Weights of a small GPT-style language model, trained from scratch on English Wikipedia.
Training: a variant of Muon for these matrices, 156M tokens.
Each number is 500 + 50 x the weight over its row's rms, rounded and kept within 0 to 999. Layers, rows and columns count from 0. Numbers have three digits each. The size before them is the row's rms in percent of the matrix's.

# layer 3 MLP down (transposed), 384x128, rms 0.0746, rows 167-238, columns 0-63
099:514539646548498493424491537508468438474492415447459466447464543513473491513452547455454440534578496415520547566581530505511567573455472483546505517602426485475534456542586452480582587565496422
102:541516503566523576520449442484378482533489532464522430436457547527550536524461570528493532489568515537476420504578540478471545451419545398535457491502500445440506489451516313485453398408544596
098:554483570580526444555501498402510588455514529518493472527628421501542546537468513405532532524455462514514500458481524462562516406479398446492522578485548490548469502508562496476554459582512466
099:519501539476529471565420513428534489375605474537389481498564477556515499494532512516580468517536508508407527577504535540527557539486573530534490469410528597434410385512506481474441490529483459
093:513560420503559492492435496534577503515414545556477465489487542488535472591522485518559529518439444513536422472587559502386478468517460577450438547427494465515539542524568498537482464488480488
100:531477436418482500575427510467538455524533390588533490395496505488511454423508522571479536483503563460520561423507596518446405475544478529505555502564563552490505519446422528472524471505397536
089:463482405502339434524472483491547463434528384469496580518509487523504487607460516553461532559445421441536532504505536504524536515604437553488512568431532477407495513517566504476547446461461457
101:508541445482473601603522431512463484511532515534461560481572504574526477464558414536538454517464487513517451494502471504468542488421512523481489496528465445471413551463475471450510537458501465
095:517536608487637529503487490463455468500576411487471515499578526562482366508560356509583530508448436399406535518530520559453421462539469428525493495515519520439485525525446447516542520461415517
106:452585489506463485434479517439540496470459517494455363548490557504563401439555480436446570504514499444531515479589504406525508409508486532516562493555509495439519586531465534559496451497515455
099:488533437474564561620492478567437573623489477479509487486474485471523586616461455417419462420392424516514484493505464408554444503492456549531522466522517508395447501526515523497556486555514543
097:528546455545508515509517505510523519455427533537524441546545481507551523467506580504456546450478600489464501427575526456371498524431515528450552554479484462473506530442426518400556558552532564
103:488426518477596457469410524502522531509447540481498495574578443428531402463581489461586526560477536457450408564468431502541452481462547552464534515546451510590471500488490632572558595542457540
099:435508526471519377499463500481650405454496542489499494448521533545582466431439477511497579546536454488502485550459451570474429550435556474585512511567480460505492493514483488482463530493570469
100:510476498450463550561513622557548484540467556469516508518493531443460379543489548568514589483531526515543526449440512594542553493559568368421477494525512386516534479490401553549468580445510485
100:485489440490441486565526471466471499482579459453527538469542472557479477428492564488633498505531517496505615415497436478564570490547481553442462484505488508508517528428499494378526540530554522
099:502426499441411548508497388531450462510421517531413572455479448478456572536523527496456493521473497519490427399497487604523429539539554447513501533449507450494577479510536526490443498452456451
099:543465507424584409459437448559456462504527540404465559509509410474570401437452427563487462495498388483527515491446468527489507513459425495569563523468430461481512488453455589504456446530473558
087:561428576466459511444513443454485504452515506476572578416482348431546508527493384453429501534549478503549488455559493517465481473441391536454492559502476528418468526471647504450574567450508522
096:497507499492481545555470454469413495557544459503447557464516354605515452480518409412497518473403503456477586545529592479551492465573472456521530557432548491420429486492507497454546462469435469
089:446505524537512484385513463504456484578528477444442460627523491612481494503363480490422567491508559449426491560440490542494518402513590475560618535487407496483496558398554509449457560498504533
103:519532563458471546526564495416529573448486500542501469600466557445489505417523555442450634498585477507444512437462408455540514497521620480515507470455534600535543534527614435639534513506427525
098:593464439515461572432548500482497430468537460565412486597504501453418517513469473567429472512542481533518392518452470510541527552570446442539437412509444511442406502521506504505576531349503441
104:549535466485428453479619481473507522516527501535500531562559504466537495565521492571475526448575559503590465465629564502474422533465528468482494506481636491491493550527524531535472526468500542
097:495461525559561433538495537430492480472414419507482568483524358554494508472566520408491453425502431496490486546518461525521496415500504407490527557557442531448503459560483551570417510465549433
106:567476539488456424493411459608514520428474527611459523473435576530459544575532493543468512600533530482452612505533515514486589518508556538442499513422540534446491547582545485576508438529512494
098:560451491421472525504527483463543413462462467457454585484564463516515583569498545478363441408527562551457477502501384587461416493505433442491437484430496514446535494448542497489537430497429512
099:431578393581491479465512529508409538532519572567418526422509540475525507473426441522442586484508531533508477511526521510500444512539449461537437593550445504549567578396629478559599553545447516
098:515410478465541574507513485626419440523446546508387513498539482577476424564529509545469474573485427554501494477439521520478432497588515429434504429525557550493465502500517467538600511570488429
100:572542554539400509489576526518570427520424548487419559472433535468501462529459528571550463589453430552567481550463546430512475510491517499494480395441484476527484455468486595481470457582514545
099:632472448462560563464492511499582519520464536548446511452414476467511418456511466532518470519475513440403532496464472623570531555556570517404494558481509587624496497490435497499479513439523495
102:462410470540493436578467491527484424393491432516522527567554530530520628604466536478522542468457461513444484473565436471477532545473512401436491535451511554452554457483456442444604442464471487
098:648375502467552486517481489499378515485544441494427558528588497512483490552488528435456543464419551492452536514512488521473447494572544506495489435491561433540566378469530556551510478361489497
105:453503552508407448425527511604493451476448478447596499500416436472493473409516496531528484431411497476484477514523506562500432597461532426476535437497438415457527459485542547513542569455480532
097:505513416468475561581471526457491498422555515435574549511538518488533558560525440577520452538529515478425420504430552510466480553509571507497619480441519512450477535538391519402550569503505474
100:515474490563564486521443538500436478508448461558449456390490515534535408553528520445388483523540497610497501514552459543581423484568461556514428556501408438514449417456453560426424488498496499
101:497543490515483430437600493541571380484449501530435443518432579494521497538501520507444426486566465493493540484440493444422460552578477478471496489479516526533455502549608575539555515505558442
098:419541494606441468484520435442585523461472438490534513582492495478474432530505399476437549502513465562523521470494534559554479491455490507540589595585461478485499557497486480447419485500563479
099:493524438499540513459417419539562442467611537531545479490435556468476478529445508492498494590550574537471532571480611503453508519514503598494404534443531503515538434467484518471526478469588492
101:407518577355495574512436486426505472408530463476432475559468471505560443418453514472608433480503520445496463579474490500457583517531425527566432598516543530477447520506396487554477448490454534
103:488580542590565504444500531422550525487444473496457432506504547491549419422513551466464503517459578426451533492518536500479578473546506479553476581401431434497494497504507528572524415538465500
101:560546546517536462582504497518569543452545467543578517562446428505493511536433523407520399455521562496495533570470546454616506421512515527524481492493553540484448502512507590553495463502458435
093:428471552542549412497582496488543453484480577471540592503504375431446461504535458507481510528561504544435497480430439527526545528462508417490437494400545532524405609483468604381506490510548516
106:611473514488479510528455408439422532467467551483503537509520462532452452484500557504519531571527482466567429427425446562526537533508420502492416478490435495443471475524482580519440490396478469
089:561515562542486485419427475469525525507492587526416446412443514412496513585533606585486544501557516465461498447563519392524473388454433546545441476514581511478549518525599391404496496500520524
093:499451427498414451457412521517617500551527496472531441526420468456475485440442559496509583496549534497511471493446489502505410461554487496413471514403556517567469456505552575487420545537468528
104:458543565542461465461496444466550498462483490457524445588538416548578515532448372549484357432589472476493505518460560495491470413539513544499513494517602562424442502524591508542528542528470475
112:499554574439450581525543393531567502441524499507537454490553468582534523463542461457527557460515534468556429410548508469447414538535513569460391545536595530425492567427508490515481442522529456
101:427477486520493489431476425511478461480518551459541488522459440446536515484470482536420516484516503535437417454431500565497440473516579470438444437454483548534520519528485476466458510523441587
094:424531388503542556527536471572537467458522533435521590508532530551522430594399511546543556513608481487490548511533556420452412471420468453509438497443515405530521519567534467480518475512511533
104:404466476505497383495517553492534477493469522471603594446566469499576474523501491502462506484522517539549521431445440444497451470561472440522450473396515533408493562547476546438620581496529434
100:586496527401486536605445475571440476509509512539522440565546480606517495519496495445598432538497531411435545524501507577480468480514462544538498523507470497504475528553527534519506499607465490
097:446470601504368544528409487546585598458487547431551529535489527483463404426568531516575449497440450530500569553413470472560533446393486486494494558487555469462512503517506470381562520498472439
100:474510482546410519551606519494452565536462462552467457500563522484413379479446570487498500511569581528573547500493511522531521532514511444523511533413431542530523450458532462475570526591504484
096:547571486452513533605509478496487600502474486467426560429521487453535461415511544446510577581515401483469395545460469546571523501499408600505491443496481473494457553540403557518501518446476524
100:532522539490496431575555546475458522420446495538509508555511455446517473462476513421360516539500564624501494505490459528459561528483457494515458476443538563515472386476547538416496425439564568
100:536463515558568456424450661501453479501511490467501482547518433519415493565487550533513435550506485477519544535450513411512433469540515516496479476483482541418481540464574507531530500432493422
106:539463504442444595491480519503466592557476484504508508490561515410521475611596486483492530440479528568508413568426528488454565557482492581522529532448501576488492488533392568552420525563500483
097:420547420606423539457499523465523520498570515527488454550488501566566577452537523477491427494495485550567465520533517519539544404596487568494503490591444586522434552518490528551489473471533521
097:543452489497587519492482445491543500413547423498464521475548541423512409593519493564508516525464494493480484425485512488408563461551454458461563468535546527557446449553534502456571510559615566
102:449556584530477571452503484403437531541429470562536450510474434475485597566510523485470435471392429475556489481442457545511549385582562540469494470483567504502510574510493517575449521473522583
101:476512460526623491510426555538470443536483598510432555372465542456592470536434442464472419505543528576521466515550497514469445551479561446483458586461504552525524478525428489515477476528478540
104:448467460477474561525535510506569522435560531431482531600442494501489491542486518460462554432513492567481458452471434448447517460535479431540512486533508484445495406549523497520417444518420485
101:520447566546463511464557512462503469530459497485489469545482445559499559479493454499539474590434503488463504484411592520485538559490502455462463508498513545489518497496486536445537468541459548
103:504458573500463536579488464438514417479470533474409464506490478519395565559453483520467470510582488459428529560554482423566506578569404525438492452477467503580480489507479420418470463464530422
099:557516534501511581518513478575507545480560396492495478503454465443458467417526457534518546545456491381486468542573591542398482458529454444559488450488522464533530483503406503376395466521562535
094:546496515491453523580477495601424471481518504427561471579497573474519473439499618546482463482489471409513574461493510515449439447457537523531477459478419570598591454466533462490505572486559403
100:558488537504476477417494475410497420511497477463574353516523504489529432533532596535558505567492505611457544499478526428472563470578488504576539522543461542541502473564472497490463572516451547
097:454577433464453519528532563534537537425553471521476552488502405484515604466369428555506449421531524522481481472532530501537405503493459508378535500528435441406474438473492591571426479531490484
102:539531522442464500497506405574508553568515466486463455502515451474481419513594530495546451484450529453523504495450603466528490564570538398505579494490551465489403389430548531467576492541552514
093:511468485481515458490554477431502510380491501451605444434623600501450546534530559543604538548486484541509533491471478562575417526498526464499476544469506449414458516497591403514549486445551441
102:479450551511455524449558514541493518548454577454493519582490487459502606510502501482522553551534460484550482512540529434438373489527445497487419556471462574438491478515558557403533585469558443
# layer 3 MLP gate, 384x128, rms 0.0745, rows 168-238, columns 0-63
108:516505447539492550520533468482517625525482567475466512389519482555511529539521509533481588452516524470477514496534504534540549553538500476543436471479583606535586490532354562499485459549503491
098:485530574548515632424425486423541473426442534505473576505519417541575563500520499489577549462426421583478452460502415550483496513599507406503484493518478513516435475465484528545500509508549450
111:495418548497455540540465533563538472510503508536465551493540568502541512590495486428464483546542529593469418485542488460479520431473446492568379456497553626545474468488476486579408500539458424
088:516492540510499430553539489529509509430495461579441369525434493499499442485508447476521508452444495461557460447476484539554540572565556473449552510465546490459564557445418519464479490534568501
095:505451444471455451497562488563558469440507483439536482417456497538429524601454490466592416443466483440511547491516573613484497590447496492591459478413535573506504548561493466459545470549550373
091:457517552555516452502500537431377462475410580489598542527513526508454428519465490545527503516386464442449479574569563489545529489441558589520400611485602563503495465602447478448532442461524501
105:447506450460513476515484480544552433547500475436545496495524414482463565519461546452509421401526415583528418482517414467532603593535419565459456583477561491466491492507442528511486471416516491
101:569450481550455458527565546396450530492563448452458476475491518539522409464539474412555465510524498531446513538464576451564401472471540576499465416448452456506578387448404501482601602484526510
103:573456412502493510531448575606468466484500538488500586525509543476539554507453510494535566486385570503570486541490505470463518501531503558523462464488495537629461508521529419492481478605440624
097:510533523429492467562548519474526615508597546439459593562480492518477497506563631520556393439419444597510423545491534446544561491480516470525490497580536493467569537474586551365545389509447440
094:496433461552595489538567602454561569434591524531590557413510519519510461523488464562435513480587400454509466468429544560479499502556439510546524450512398449493470479508563473506530450492618471
103:464503532499382410442595524563597622547539462425470466391503485459453507531486482581497565502497486520608520464548482526416512499473455489495451562462510540577432509593575488435445578436559471
100:493482544489551477477499551456498470513496498496495511495540453503538566532502534535434511503550504518479486446519481615542463503436505417483450458536476487519495527612524555506380512421555581
097:471443575427486555432610478520543502508504575505470472464563531528483571435470487585546482497482572452415497544445550490517403582595535447463483526522491530620530503545488474487462478434500519
107:455487466503508480515488573409422537525503454562484491527556472518456546360489498540479415534463504498559462432536515460546426510507488566492483435508424506511550518471547452451507500432594469
096:512521528435529448502443543400548527534475482433517463469468405525472392428553457496511489485475540483555487457483522510591518514579427449514440495478469609589505486614493480444504454567517507
093:530411496584551520580473481464483541496457477484448375498481459346478479442396552495501496529437538501456482614485438515475426551506600496467530456516509535571571486496570535532544558550527509
086:374470504532543516448523647440471488501524562465562523552550509451517437442461626520487522506526505514461432552618489444573535482464512508476471506504600510476485509501537519505464500472496451
101:550497549586485513519430479490439559458610503437607507484450444505523490456502577509527454497479580565524486493496443489532565466504436510540458508429487595528527447400616441504466498492511562
093:457493499445510505490546523502464514433426569518502485436530498410520533449526439476468441481467557581475454419529469513526395491445448524581451472461416429433530403483633464516466489542471457
100:573538465505549533505551524554495475604499526484513543570458550441491449500403578533494534556471415566428462449481482453441521443516601577491503478517483585571576559441582497498598432539428468
098:508548472659440479550530522494533481484449537458531481435445503551479463446455504476496407500513475528515560507564581544429459549496463519491507578534474475508515521531460508599391540477462603
106:360528533565506498429486420499489508485469458582490467503410469417451486556533405515609495472460550461521508529492483459515552530565501568532498571490568402517498479527567423477476450413504453
094:507474481540451477464571562508536559482444574489412592483467502479542419539395489543546463477509567528548548441558455424509567554582552596477541521516495565485479533479458493492450543510516551
099:515494486447531578538622515438500545502561507504524363417493435426507548455520523480547500454555476571513501549448580480551466481467510548492503484564492505480532460464482481497435501431450433
095:452445504513466521451538506453566379516452503595500451546509497531522538453495580410509551576517487445471525519606558478508535494522574406430448565523466505483560456454496469554478520547542517
096:513420551486513573439501386470474385444490467513504553445513468500533512514482518496404472424468550536559475435522526374470541635507490538536539557448494606542493440495467476481569450499498498
096:432444460544400508547546478607566409443440530492437583479468509533485445548519531482526482527433436573501523620486447552431499513584561400511479535452552499497529468461558431584529577485523350
108:441568489520551487490513512467476326497564515433524505530533501558560573517427483499588496564511524478504645476527477592391475533591506576458441503524544569543504515483548447523552462564462521
097:507585469503446471466558428360532439481402465469507489512489383485518454475389503411599530533486562540382516485542434524506577551480451499449500558529465518435524499473477507483519576430462530
101:430460539573453432522485385341485581406463455550561500548474543458510488519510462477490513550476571532490459463539467408504583544570447472458614480515442523457536437478408450521526439476503522
098:604464499505452517520537470502447473478464459500392608532496554504494505471440535509453517599516459526469431484514489487554478543524533501510470440500464525454478369507482539469565565463461603
104:536535486498480532452454420502611641574493520528519475528526466559603476527497532552471534535546598515518502528545538444447492524524439508542476628388490458493521411543573442475534530513537464
097:536446543487513502480447410504550526530484511588503498578536471469461464416469509439508450507511513549515514487491419484551508513531509491451405513685505540489478439546486458593530484509472504
102:411468514519539471542556548527530563439521532450567493543483435406488573630436473498570497450421493467536486476554493544500553544455530491484554561471514553487538563472436510412480450500580490
105:571553441448505534530444418513444421415532482451502496502427518532449533576518471494507462592518443548533483503469520374504634427466506479521448541501517558567413509524471460571520575422450506
096:482488474428595483605467553609460483507516501550508503440456549520530557548456506513559498484468609569536574451622478487570434514524534572507382427532507518587520482450490424509487529557427504
100:496481507408405502496542595436509538478545411445563522520576499492421617422543385477561504433564484433523473436490455543529407506452504395494558534485479515520555497570453534440535433506456490
098:565444458484411508466513496499540613534504462565570519485484417454457484481591457459422419505390424462522497457514545461447424561439531448541450387456502511492499443514571493497522446496528453
102:552490512446553447468441495566496466410519445408466587459480513481459542458500491568454424438516409382561457555504568540535505483559464498563511536519476524436582516456428472585453508497542520
097:476504484487436542491494527512525446483403608486583423509523414509540525530466468536587530537476489646529549503488590434450434502429488591607488557503455507535529461536476446495495596522462497
091:455542574542475521400414518554566480540516517535352528455516538538462428428482516459387525438495524498568488489565464364509545595531491494525558528482540478556490507474450552468505535496458444
102:510524532454508555467494413444535443599510467559467546454489498509481521553546488435448459450513381556572486425533560486504481531569466495504549496493482416518512513410549422491436500535463551
098:609544478651526468529538456487536545551425478539530484532521485497515426433494530551488455475496506457553480500447554403547534521499547456494527433530520475509518477479549411481545408539597432
093:566498535567505497477468441524475535443584413379472552481474534532501497533511528462458482539483520630537533581487476502540509565511465471568506534490414492608477477557464462596467525522523437
097:560391538548538584537452567482490468502518487467449596475444497412481500553515510502476580526373455452460479475497480448521495538372518450544482546492441534531554463593438566451498504492494398
107:506567518485548522565494552510463482525510553503487489579488556450525489434499532477514493519454463475441584457661572517495424509453436498556556500509543444472433474500494439455467434558451468
101:560513480503581567530492448487503483472471472513501530531422477475545575470505573501432497514547584539574516477435579536548474528549531577359484527519586472548521551516489501594435482474467561
092:561574472512496539519561516498500466451481519587481460532433512495531512535573596535557571382539469463484544565478458553524405403455528554596462461598475501407522540516557495549402476434478439
101:449451548511580606474452541492532498572463501448468484537514513492527521368494483587584517529587487422591549508501487473605512515501539575549555546487548452482537468596575567495413435517500420
102:413578531526408480543486466494487498513482547512500503528545524550482490596567557495482388497443542413442535515501551548443474539463404491458564504620529416466551482494579472487576581550451586
097:484529536456361433518477468484457480444542516479512462491468410546495494532511489418431488503535483499423557481499530459428519532510481539427416522420489439584517531506397505506441503406466525
098:491502461518435512552449513365435420517452509536473502508443489536567494436482582361489499534479485486490492448425474482589480464524490506538526525512480415494463459520485504556429514481420532
097:496517538443461451485494495480493469578572442556591500535418465425548402553446501414539504524470536606542549502448488532433579519538571564488593417485511484510483516477556450520424485548509509
102:492487521533489523549436490478539436505500504459509512507510529547521466500454535502503454491461517564470465553562497527561475425394477564417598417533444542474545547493453494490434555585536472
102:524500582456552476574530482469559519516479549409573480513521424504523518595536509551473533558496466465518596444491440522501498518547448509447425570553488501466544460617517442526441446508406542
107:446496483504407488581514493491409503466615541483448431411450499445472456559471562480478550493465503467588569531555501388473544544501391532552473451525444449525387525510454553496476450453538514
101:515516509538410515561506442567452451562535531488527485452534434509416529514446479452572492385515592466470506520518477484546522439606625530471440517547437518527554485531445519570538499464501476
098:473504434499508513440454525605493408452552556443394494520470478564527431448454476546497534509541483427448525501447587457469570499477539489565592500555390502459505543410551488478540486541498410
103:492609507559491420543495528488449447475496501477590571463488438461541516428591480509529484444515480524484580540559501482573582465421537521617514567462614542553595469424521476514506577404506552
102:448566564485504430424539511524475524511487542457422437400467477525436466480414523471556458452464464420437562589443486534426583461541489427443540531539447570543574545563422521388513564498513464
098:466601541434489477535496609524415575512564568497502504445548531548437478506452509551513476469569592485514504428463508481478460554496455498537525584543387480438460491489426422522492470527557462
097:490429507469475536432565463478520508503504429446367610515496540445474447447501445498503550525479577426571531386476477426581559501603514552560570540546484492590572509541498564452476444562468440
094:526380564520470511534573620513500445513491547522471449411474511481515502501424505455460503517558548568447530550526499568552589431599461538499468566469464520524476463517464463521438471461568502
102:505536559420453420578474496450570551425435391500527469552496567511494550447510575500575529550464493491537430558518567397504424515427538552558507423578543492451562517488467486453454505537601490
099:512494442484538496471583489598412511441448451549521535441417464548505462541434525530414479495579487439380601543495524520506441481511540469451467440542552582553579562471516471441496548494514427
106:507493435523497438519546479446535487535475465559497426561584513464448559483510491558537466534525386428484514487441586550434503446516492461441538500513537405663517517464557400527483587548439454
096:456426409557492530524411518433507480551625460519504505545507622513545415419486536578571485471524434431514522605538580481479552502507557627479551473483528416468558514480495460543495466600476490
101:513491492558362556536467451585467598470490470504528419572506449488465520543572553508438566513523506447456469496531452539450437487465560605451430457458488398459472509515600489434491542535561403
094:414509467583531522485554509500537526446513505493496490421546467487540513518506439444471585507506567469569534509625447439496528562520346503552459626516540501425475589530558510557431520466501427
100:528519474495666445512576425484490445555448590500545529482502536412451553476486516516462521510459507516464500480422486483489467458501489468457428523445448468512557443462482488431494470476618540
# layer 3 MLP up, 384x128, rms 0.0744, rows 168-238, columns 0-63
101:531545503521488531451498438525488526574426510525455468582470549471552505461445485384521539595551366463453551439595394489562564524440517504384474529602450534433453527470458427517489508539563550
106:544511502597629469510527571474407556486492474508544444626467480552443437521494567489469463503613438476588542547508585485553463512503495564565413475494417444452594485505572571584540562539555475
106:548454541583466548530528495502622514466494565479531488537534450490560441477439532532470450470487642593568585505485516502571583480444467445579481530494496432553493532558467525510525467504419479
095:489499373492478506533465516421521578431492542557490485564473481515553516545466464513549483514520491570488573555490459473471506416545453471513516582470506451554441509547494599455535530471473575
101:480481469526513518531416559479603470556528371524519505488467571465524485554528529513533467394496506421527624484479637533510446510501526543510530523529564563500454542506510523447592496479444433
087:477509446468462530453431471529549589473482389456464515494419498544470577505540512450449482507560509565552504469520448505537448518619361544554659542513417479492510512408509565469504550464465537
101:438506451387539594445484427575483461426465502529434433493411454445506553524474512535493446541565429538559403475446400501546485494423476452473462589378414472466446541502496481556512505405447501
100:518457546517576469540576513413488493458566364533422497457510513523479451501473417465579507565456456483406409523579523580534434480476510496507426394481483528483441469522470529569531576510479444
106:471516553556468518488497458534547557462529330447480451476430531493486473527499553525416477489468492480500378438485432484486506392474434450457474497470451470540446493464490509502510503511500462
101:533596473560503509459536494446442435527569482422550446523503502496462541471506546498464493594531515449535415499421474561477589503569501526568514564455474449465425398459572517592442567515528488
100:501519506379416495511504532516539492419512471500532552528564449492502533482536505483461466606411529522416474474511486511473564581400478498525630492435470378482522541466551449533571539586552449
101:465491501480516558529487428569570424487595450415517495529534513456563505540548623422551495440512523481563441491415504520574563425468572385498434385480479512552548496499472517542558558452497519
100:449552539463539487456479535489443522520435478583588506413499512553558496481521568601484456456554539473499446443510471483575487532536430519403584459487481468416514468599437440465558512461580577
104:472447527555610502532551560527488479508590498516536491472569494612596491466541458481528460493520491500540518555462498458541440559499468479529469489508455531460541449541477507499352521555477509
095:509438519524598549498493545460469567457580429555468507551491499516456416545529465462484503337484486455450521529593407433507515564517513432508404364478548512517513449469459506454558506503551469
094:419437471439502508598558544528525413541523624539410515471541595482450428539459505529400468513457525498505482527489491515446472567462517539513491473463436529369519480528469440586484481474499478
097:486439557530497451579485446473590570508456415497461432508517453419533456489399624518505473518478535511506481547446497508402418437506542475493558441430510439561494523541527479472526471589559462
090:537479506460495580609531515499500518523498475513439525551479489597547527516594461605446437491483539403416519509553528461500457580469492508427508493487430442507540423500532492403549497559400467
102:427424497512481516494495543493478435559546457464521445498546569458568493533551462460579481435554506480458517520543519543350560552483470485501416500442590485585542455415564454581428530443493537
086:412514550376496557506479497528492411551435470533541510472504466518424587464454539586486537501536468474472483579512462546576570543410478482482547544525501439481445477528510507429528530486564517
101:391446589529390510561485591461567484502539385547477475460506439535493456573534412379485486468494523495568519507472508562572496558541465456497501513530458463454495539540418458512427600441545470
099:534561484500399507605518452469499539472475524422531576618596498602549476540526542410603514489486482582530448482462527507462512553560516487495491524485511460568578406460414498513420487501508526
104:541469562550557492493403544541508492525465617528464535511626505506424541467491520514458486405474443494524484514507490520460513472431558346457530470414543544507509530594497566497524536498581527
098:513442482539484438488456575511504548543514515421439512453559444493400496524431546514484600508461539468491543481489450403552527494528396489469550555554462540457509489541404590460484557486549587
103:528418621513449454555539515539498432514501495577554430496521516468515607487409422542507496517496468472566507367567570546507448568507498400487481542571535526500479525501532558469576602449530436
101:555486590480493551515493555505481544452509433494371472416579513486572505467462501432472523445492491450478446472452518550492445423548414462507546466534521515602514432576512437420580433548428488
096:436598451541459424528555472432493491538577558541422490497563497494582499478572557489406476528452525419429574523524433463482489542513458527592504552507537500513462605500623580465488504521501514
095:534443567550416469518463506457459473521582421544412544473497466483531482607576427526487493463555504529546437529467530541483487544542551520520475500452495517523490402542501478527474472568553617
100:477532435466488515507474505551511488454456388564531500516480548460467528434506554476536566457524552529559420513469537524529478541346445457502453472545411496440536468579475523606543584489489526
098:509433548507504565486460580567419521588532464503569537467523504527513498556513470540430419537529517495549496387499450478476477451537518551544447470477550556554458394446531551462413515531527440
101:470488446589464474534463534420441506435496499592536562504630562436530484501402468407451561504429453486500463483428437430445583543456478452493542446531479523492564527508429456443462519503522443
098:469624495522363570466491552526575470553515446442517402496557400460518385367611461496499477512506486493530557510462535570451524516528475473463450554479419530483505541525556567489530575450602583
101:502547448396413413497453489514546511521497547460534502566498460590403465500469436525469585554472535576591474520588531605543481570435483501453531580442448501531492526464488551499504566485508515
092:484456503473503578454455431507474467513499511562465489615438476508525469454525486406532509526398481479503518589513397541510508533445489503390431472623497530392517418604496572420582423496420548
103:529474557457495425464473481464526524479416555552521531532531576464590462477489408527457562518362487462492517503548502532410483541445404420470505491532602553496542514527570465514467498421469500
100:517509459498452569496552547514491511542491501530534504531519504484537583400528480529471462450433553483522496514483478537448498363517542447467539477563493400519532632510489485465456532505510577
098:554564489478555643489370475501490523504539492545478548443450590609445458532469486386504529531420485527482476563476636561590489471544445473526493464440522506496463412476526527434420469556471465
104:594490500589519532480455488507505537392515457491474556543474459479509556475389545468502565429464521567559425557469478510588522564420461497482462501498449453507554540498379597487526517496491579
098:479558441611480492398454534485569529489504530508497457525492499541566479471504494461601548423433487586606457616515527491396461418588481492456481475472440471545451451464538548429558522498400516
102:527489443482550540439435508428560485481585497502425502536471523496527470420454463432490528491506551490459514473588475424525573454438444486461463574441473487498528459396560463394493435530442467
105:460441489417417536469522414565457608578410499509473535447559454511550494493448512462563481462448462531488443536498500538459488503456520416568526479450497597535623445548430511507575522556542403
100:553508478412505492469594411516446471454547490547531508498584537461554447536536518588510414595556525474531494485471514540575495529443508508483468504477493465437429494554579502465514451569524417
103:516453436433503479519538593466559509460446489495504447470510564470491418551573470439504427504471480476507443412465503521544470502503457538548468391564493447509510492463458470475469502558462505
090:527489557470601502472435545517416516535493559565493493405433556472621448599538476592467485530426520463467594569533473382534537480513445522445492593438445465446571502464501518503542492537470457
097:472484459473397529508482534430487481520462542461587565487565521439461505563562518485486412503558575432443463518497483578552475524510517467427518552496587515451490494544464530512411502476566404
101:501544541411505443502520547486592527494467515409549434457542493626509422535509535485593513491576543518535407586536481473490519531581504545490576512571556511551431509509554442547560534535461526
110:497462474469479469396572452475532471487481406513546520478511421565495545553491535490452480466590538483455460493437462493393500502495506532453416468498518552500544559549524573590533544531571563
104:431491575563521435511515573523453475558525522446528456463584466580527455585553518541466498464446378460456504566544521456472469428487484445529452508495437516534507501372484505430502545591528520
092:532408498532446496492379502381444481475419437457458517436478532483504592426412495501412532532508454521462386498510483484442568578482484434456533438471505489556476458521543566473584547463521525
105:475514487547333482595469540552488559525544576421509429463505444487537515639576537559482485518537494516533507518448432528456502468427519474535488448533547517506485522471513491444528516473464516
096:400598596471440465512507477506507525445528643487438450522401496508394492496543519439464486528500497468454522434529561538438564572496451542448504597465585463481521451371477473465487510490494475
097:567504494467493490479483453484514454487486507485513504564508454503575506571505439517552481486491449438451462497450609503456553550458530551569543475548436585487496434565568401421615417575574442
103:485514566526500487498463516422462459538468509510539486493577556549533535499562566426483615427541524486508548455445543562539433455528488433526501459520485453412425494412427510505488482525410549
097:503575446487577537509484573481450420486455480466495500535484454449545448475480423503453473592474495504530619477514467545512490609535528524520412502526534375506593585557380547492493528538430530
100:602372545471510448568497445590564463518455458512404556470515521496478526448492404503447525519439472527590452444593546509520466515515465487491480451401558522401556604560413601466482521410489504
099:601491447491513605482505456451540449453463517474473471464418544478491492442511481513486427502442538545470416446451488451551571474441541408566492432528535488533553533422494567493540566477493469
102:508511604503511497436428461513441624490518506561525465463526516522443496463534472434547588554511502536434483637411508384384503567463458588557384515544433459470532553408464481557541443508467429
097:553485481468479538469482566459487528497482499599492380519502556405467552536494513586426535536556439551498485508386499399464499459573602457562517504413475439513621559463463464592530507471594500
099:589420506542520583567425470465492490388534480491526465444490488516452482470556475565527430521458484496485540502461503507439536483537471406420536439489475459527491442489510449592439515450587573
104:468503475496673519478482513392561453492466430532536544510566459542509535488502478487464564548476486482479515398507470481514491535487495513378507535538512502503527455625353500458548430523471591
098:585458429463517548523482496454465383482517516513547560483448468455513519508459484451523520509567494489599468551482493515516486468517476368483547430527421521537482434502533428487484504382449507
103:448544514463530475517460534559497475524558395484540510428532476485472486394509565589515479426517535476473466433443467436567462548494497514586469572515490524431444531556586499575513508516578490
101:572436572481482570475572482461611539548462555536452510553590463590504539463471547471536576461513586594532595441515533504422494492556466479501521428421440550488513503518590525452415480538483443
103:482619557517559526533388453473503494456493477507547503485477520546435534479481524502568517439472417426502357452511502366517505545508432555556486472509505503509487484515472421478548469515487414
099:477550506449550407450533515438472413541564579428503455513436480459552448491492568470542463493566583580633511506426462585488530579534506549504510496492487400563469508506573580550485532569512499
095:550432426590412513494548479457477455479457505445467596404483463466409452519500501534387443444493516545488598429580524491509527460477522452507509550514422462491493382522497500560473495504556526
100:431634520515544482519407489530469472576534502554503422593474485518383524540425506424516445523472444462485442473476538567505478534488570552598511496445392600490469590391481535562465549561525446
097:537604444448486471536573579495430467433477500491510579497427480505483517401552531535382543550537503524472496484536479509553442582542568484452544508550563542457461439559449503566556462435558486
098:375462431443539551392492496538491433567575509459427449514482534505572473493467449496432574480550424553476508460512437466563548512489515530449486489398498460548547528597450460479448549419484466
097:470491518476545433431559509490497464520501447481598470498502535408454530410444488522576412502433501511514525518494459489600474490447506502515564506476609509487385477390634429571526544517571435
096:423511405506447443577465600397522576437445523554540492451480440584470381488555544389496608480526373541472478491515413538475580432458495483486496544500513515535477587435496442471562519507451508